Part of a small language model's weights: a variant of Adam for these matrices, 8216 steps.
Each number is 128 + 32 x the weight over its row's rms, rounded and kept within 0 to 255. Layers, rows and columns count from 0. Numbers have three digits each. The size before them is the row's rms in percent of the matrix's.

# o: layer 8 attention output (transposed), 256x128, rms 0.155, rows 40-63, columns 0-127
# v: layer 8 attention value, 256x128, rms 0.175, rows 41-63, columns 0-127
# q: layer 8 attention query, 256x128, rms 0.111, rows 64, columns 0-127
# k: layer 8 attention key, 256x128, rms 0.115, rows 64, columns 0-127
o40 099:092063080116097152148114115136101197126134111105109138142071161125125123103148128109087116064147130125168157139125181131126083084124119139179094123141114123160070077075128126082134120150103145170118152146153147100122166144094158133078097118110161130150099159162133091139121105134213078151157139187132100148147043129123153157159133151178137165146172134161131089133087136036121135150228
v41 094:110081110102125117116185128091142110166173140125081134106118117139142170103106127128169153121162120116144140111149151185163112125171116149140152158099082135135120088153099147166186104155171105180120176117078147109137124155121174129123167098146142044106160091111031071136135131127186126176152182174130188127162056126124177153107188118151146136138118166148051099104086078141098119119087
o41 097:091127178170084165157118131118131119133144142111173119143128115155117133155153094161138076174146144164126155172088148065116098095114082141129122160145140128105093182057108151106130122053187094118160089155150138080097107136110119133155070167159120107118142193150130181172110152068177131123156126110060133139147126106108120158139089112090166129095114103073062145169124076092152182146206
v42 094:134147110133147177132083141157081131082084107154163150163120166125115070166141118147127108092104135113114090152111089082095125128113147105115109084173200097100133158108133126128093172105109179068130072117169108144118122143128123139177074125131078219129119115158155218085137142111148116071129063147104107126101162128113070040125116117140116136163159119113161178154193163107175133116141
o42 098:151144136103173085096114128131146121135108101143113137140117149139126104129097112158124156139103122121117089099193087167149171182137169108134135123138152116096138123174125086141149141194062131145121181115121092195153137138131117148121148125112142135090147094064133037100115124157000122076102139108188161129134139144154102111132110142159127128159098139183150128110129178170129069110016
v43 087:112091131147083134130187143112105068102175145092107116143111151142145109113147118117113152108095176137144170106158151140136148116129129132149157073114105144164123106176067096126183136144114106147164124132104183138126146117140161133178155174116104119171141136121057076114106089137178077126110080230120135152133136126139216184152117090148168098145102144060105148123116135223058093116097
o43 087:094147188144131170102139151125086112156125153109153100111178122121105159188157106118181098190159127107135094224067140074149139081141102115068120125134115111104133179149158171087136139100144109087118109074107124078135119163106117104143106121140111113126144189112115156133149129066146176208102140129166187125108124128094082102073173093080125144140201132108123133162188125074145111138137
v44 079:168130115110166134094073139140103111130092149122146118078129163105112083122142138134142095125093122134141060138147177071156134112051126126135100012121193142114115146124092105091076127094114126120160106119171083147143143122139096103102107156156098202127147104171143189120160141137134162086156080104117101157147171127145076104155074159116100119169148056142140128153157142147166161210172
o44 080:152117121083114113146133147146102143162132084132123159164084150100156114129097086102122165103118143118088118130132086202104199169142154120165127092157132054118123101188162151165159161184103150088042160099068130137180150084121115151156140121071175126092118071120116117132118132135093113133088168109159128076141114092143147104150172112142137122115119219172190135114153137088141073096076
v45 086:152115144133147138114160132071157098096166139099131140099131142171143130064112111117182153158108094137119161116152201100148112132132134110152082129113112163116099107175155112160068129190130094229129071156110167136117121116132139147052142133170156155155135078086107159170135132151121156147225191111109096133154130146131191088150089154111101091143127118124145090129185077170095067159126
o45 089:147111108163081144170111155121038111158146111102139080142074153089118139155092152071087075195163107090142143175120142124128139064090073104130164118133148106160112121111151156149207139117182128122119144128135141084154152109100151140139173113131114120121111169190062144109117146146217151162149137121122081100152120125149136165109199070064125136090133170133126167138144122065122178130127
v46 087:160109103064126086119187135122124101129141164108109121048122097121147088096118131128153114166119125128161115099151175178190110086061172127181117076083128163134136088136069104142154126121142090162181133090135132131113142129122144082111147176148124111137153070110044083170138123143185142147055087141160081173172085140126143168101122127176134141157105121170077101114151082156148132181152
o46 089:114123186092085185140142118128076139170149152110126144130096098143124125159152076075158122110159168167084140206090183104109121075148092117130137133124123054125087155127128139145129115110139112116029115128105143091151166125092131154157106139129182114076101178110146190160094118106167129196136141117099164086150116113119142121115171140072131099098159164151173148149118105054186136137193
v47 082:123072208134127106144227124105106124084138143110125125050153107125163123075110147128095119126143141150134142109108137071105079138134169094182124141128182157077146105155095115163129169158135119142175087166118159147124153161137116093153196166134126112171155119101151148115116154171137125148080089117139087101146165132117147144090086101125162131056095080145099153102133032154181144063113
o47 082:123099112090150191151131150116067138144144138097106109101080106104120127122148115094164113107114112128162087187162231134120153077110081074087121136111116092201111114104136087119131109109121086121083141110174157094132132149128146144131117096124087178157144167129109142107106106189160106238099117161135153117102135115113118134145218100092116129142136150176194094173113136135118127186184
v48 094:111130095116173118093109138158103121127116148129157139064131193131081048146145090121158094149151123140125120158123187058105146134105168149115113110088179157091103069155175108113100101143123084164134079190160102195126134120136119117143111091150099170139153080136112143131160133188132135173174152125099103164124135142139143065255090177135109103105095102124103108100111109157123120175130
o48 090:100109144160055104200121159105077137162126099123126112188078125129188121141083158094099111153117106018118101174123139155113132153086116114131157134173141054187155140139138175137190174116112136104121173121122093164154145120160129129111172113114139131146085096161126169119115109143156121129133117072147144076108115119153119148113200054086090121072162134138165142183166115098165147104123
v49 086:130129120125115135093037129145123142174130173123127140075129117079106115114194111147146090138082141128170126123149185098140133088131066120117131078113128120161097131142110111120106083074074170155183125108164114152158128096126092129146059148131080197122128105158139174089137141079125148083129082069148103203092099133147096159139106122072093137125102124087147125163140163185138207169176
o49 088:135097098101113091143188149134152127155146071137104159104110141085172118192124078116153168111148131139085120120083078150115178164124166146201145096145068132098209135145118204160129127163122180093033179109108139132138148130100112123141107156093197131108115073129123096123121114199120131143074122140113132095172126129125139055138131109148141109124150181100168113129145131077139080129083
v50 090:105142177132082159177139154089155109128130107155089116190117122175137146138121146133172169076150133116142151123154111155149115118153131158123163097122057093153180124083100180090200111149108144072118157073099127089155107142115128147149179133111134098104122143163100116098143112049189116085165144174138186071102110122120120155112201133134160140200187132071127160171164112102085126109087
o50 090:130154153139166155096126112116146115103108136140139177153217122125110113126137086203147112143176119161108136127114073114156115191171146122113069137141163159053100133132133103121093146133185102134175107142109122127113098127131113114163058151117116092144169160088113069130118176079068113073144150127155129153160133147090104144099017137193160128152089135105054110102095157170113130153115
v51 079:131198131184123162138153111118164148094096085156128142155133098100142155160062105129156097096145093116069195105089082139118065142156141114159147224144085082126087125117160143154132174150126173095147147109145148108127109094108086141108108111123201162084111114101186157102151136108124126142183186083137157068120168126101094069117152095142112158131124149159109129118173065111154119071152
o51 085:132146110128152101156106110102139094098114165113092154127154123128097099111134160150102122154141112148144127119195085111172114152102146104121111140063188184159165101092103060157111047150126110137148156138196102144091128147182137153140134131132103105131172126153116089102086142178120114025132090119122084157166168170146111182144034161121153094135059106131096121110101149201133164148115
v52 099:127072168075141070145226130091133132139179141122125126082132124117128109094111150121187121150153083130140132107140189158152104122126150125157134132081130161094144058132106137151177122133144098156102139123090120109126116142120122120066200138203121052134167063098066104154137139131145158140127141134142127147159060131136140167102160155198144141102115128176066088124165071083137125148074
o52 097:109109127144070185166100128120106146149165153120109147156116108182133100145146070106131088123156148111138163211101177097100103073113077100137089147151136081126056162076141135127162132086167105146140109137166136088099140116112164158154081130155183114127120173122123151185060119096184120165152128111070133089163106120100161140126127109100141127099120129159100140167091085092126178156236
v53 086:083133031149122107066151107146136171175184147147138173092125183108124125114141146148118146155154140122129135149078132111138134160197134148095120172126113140141103097178168082169136110092175145177110165201142114149131121136125097159113067085095155127173134114068134127116107139148098136172177108082137147143130121135127101087146164073074086129053058163111121099114052159126114100110142
o53 089:087111168170094092159142130134154135136118124130148012050089146159175112158119180111110125104091143108175120100081090115092126110096101128164142166123097129181148126068121186116107103092103151140152154137184089142115130203136134135103173123156106161184099138182139174129168099182191137121120076128097086159096114117163151157125168100134126117079133073104111122168127086140164150149128
v54 079:117173158145125145120089147120151096098095080147118130125115114154144135160101091129137098112151157119112144166107040139081126095139153133125131082163100068133162132067203150086119113096079186102125137083151130161112128139122131135144093127090111187097112146174190124105133095076140140101181130136138181084087152103118065042121142201112139112192184161113169171166165134148103095141118
o54 083:120163133117149114093111137125133135104093114138142182159167142083112106116085168189141161136136097142105131090141072141179111200137164107095102128112163176086154107158100094128136139194116102110170132165110110190155114126131126122135159121097159110097158086137118060123135176112046080030142160121199123160103138148123121147107051158166139136170105146100081105082110168151123085140081
v55 094:123130104138129137060128122145145188143126130146102122155130107057098128128109100157123133120183174135125137137129153204092117116134063182150157168134130117121098077086090128111163086106161140104130217105134076141125123085129167131161101119103115118056123104169061091151126088128118116207069185131133156153140126125152097194172150089122130124126083171130083093105093169144161196127156
o55 097:093169145150111117188103132126199117127135202119140162085192102162120124149154124152153143111126129153084114127067095142114105159127155186111144160112107128145179182150062164163094117050125137107172110155151106131118100101164094079150104205144148108151142079134148218143140136092137110075118119083082148092125172105132104125143062147120138076102106078080125131134129082142124104088150
v56 099:134125180111120133056157157128185138117136144147105134150129129136116109178069094123176140081208112127119114128147087171096090121163068176115147103101104101098122065082173168064158112221124109098135163142105076144122118073123127111092143122109129153086116124168128094158138110094110176171188169143107177100142118122161113096174189137121125111196186141144132122137105101137075114145120
o56 102:118168095177118159183080108126124107105114131101143188168184146107112104107090151169109119152163118137093094147081073142145091199141147142091093139146159140121142120144105098131126147100117114111216131146136093126134125102146107095154095185120148080163133124148092135120150204084136058051168159089170110133116111144134093212133030132165160110110106138124100074122139098154110140098134
v57 093:106152186133156116122084132182125141085089139151163149078134099114092091168125079102093108105143139131108119136114106027049118160116144118136111149160191129086124170113200144100118171121088167089145084151163097167107134140136102110178081106133122176144138153145248158106139142145110144086133082074116118110096171119117080088167097121087106131133125109133176160129114110117172133106144
o57 096:114109053100167106132126133106126133118143080128080144164086126109159115109091171171143154086090086114138093098194137196148144187132167103100115101125111133185182079136129085113113132183059115095123187125139116197151140119144148145090143097092129156123124067127130065102128128204070089129133108128183119152104135162143114126150137134164101130155136138162190082138113171184102101123075
v58 078:153183125140173136109109119105117124067093127114164089131132106120122114121138090118143112136077105115113090109113149093193111147095132086128095157132166131141094130116099104163075187158111119126118068147151125133128116063129106178067089151180166201141113123149168210148160137168106158142135116091104052127126192149107140109125079109148107124180142052175171097097170108093145144139204
o58 082:195124102116146097157125151124077095149179099113084141119068131120106120124102156039074108150126150145115123104185132150109162091108123138175168093100143116182122094153185099181143111142152150122073145082119125105134148124122155135145177099106111112094105148107096147096098137187142156154140100113130092096158155151174142145158213117054108139088119170178200170123136161129102178091070
v59 078:141120114075124125182079118139088131172175137117159131174136141135140093140165177136152134145095050116143109128128120120162139131140117086069111073127130108128147170080130124135131160102124143090078131100123112109151112167120105155095111122159115092146105125117101167097131157088158169027138040095127112166095078120139104109067142150160114168162179117146164175181127216078122166169074
o59 079:150107114117156095051144096160179154130140075168106119138096154162140115117123056155104151091126166158126143089144094125118150133140166142209112108171114150061078136112185115109116141172112172182131119135090132165111143127075120170109105128126181122096120156086161010157092128132070130121146130166127139130153087128107186084112124169194138170127126137184078155113102128090128115121123
v60 088:164118108142151203098167139061090107130117180102111128131118129144170122055126089144119123116074163106153113088144136100193118147128111093136129116149137126192075080097035096181114108141143077179197092151125143136137117092119151155113085167132143193148135124148062177098127123170134121177129085204125097143134171155131177132097102113113095105156132081135129105100145120120109157143179
o60 090:171150159142118117134146148148104070132162074097158088080106131111121135163115125036132089195140157179107084152115121109135178072113085130137173120115142107129139157154152127178154133108163119102075120069093139074163136151111120120171142116119100120102130190085090185113137157132147169168140138099101138103099153121142121132127206074044166127087113184130159155157186093091144162130092
v61 088:133158233154092167222131110098129113076161101124130121172130110159161136119112110106130104118109122128089207095128149113134090152180136098133185182154053110161096126116117111149152143128080134122153111073111199109151111126133097171143144189132188148149099133115124127091131111119194092099121114133141123111091137121106166111086116071162151139128144173117091156128174093193090124070113
o61 093:119138119120173139086165133094106097107133157122079158107161106120084132144172124137123073175154067158145104189160149088167108095109130101118129130067120213109177154133167073113108067173174152126119122094157117118088108185118146140138126090116086095129178193116097046079076113165134164158147085150144135144164161144101099140077099126095149170162124101133109175136148176118119134185150
v62 078:126136092174084120148204095093178125109152083100123143153120138135149156105105141122113164143102120147097208098107148176153118142177155152164122171104088161170127116199162112167138117120143112175112138141088172092140134128123117157090152141099177081160103141064132086200115084160094105157123165104127128121133161130111179158102088103141146115009085140131104101100110118175087097086148
o62 079:131135135135108137113123145129100149156130222109103087082202119109103141108152194051105088138127133068182142171105160085126110051087094124109120130077124149174121108091126142098122088090148126117151113104183128083086116174183142108125175092158087146164124168197118172112123092110232161160097094147111116143139137130116133147114178123091113128125153086113106148123130118127134165154174
v63 078:137110120125052117112172138167130160199161147147104143179144116110140095131121183119115155135185140148160132116121108181095099098155077156094148071081099092123140117093133163050164131146149123049133196102110086104126143139114094089143145151053104112124113164109087075131113122076125141094063096125172143112101118105149107152120171140122158148091113187118107159189101152166107136167067
o63 080:101146132121153161120124086161181152086080170135136135094229139117134131109162093164150171055147137135102088153067089127137117174162176140116091154156100138101141119128099115099087107134074119187171118152118138137129138130150097096117072160137157110174138113114163095137143121093110077102130154151179162152109089108099116142100048156218145112164143120141103067104102102124146061128183
q64 108:089164056094149086119063155138144120125115091139110134172141173112183103169153134081073171190120101123106137095134127153125107084093142150116117086122132097197096207150090074185174117121117142111191153099112097101144113124134099118193123157133168132088078111123147197123100149079140113125143134144137135108141099138176080123140131116102126128111107114146173116204098068091085160079125
k64 099:104080119158115109156120126177138172116209106117159146128186086095129142135101182048130137150143094085111114085113171140153159109130180108138150167169168164145135145067118117132186170139132192136182085106138121073071150106205174154108137155157127115119095128189070102119086140101154144141134107122149105151118117167139167108140165165097148102096102100144157097115216134119115154116161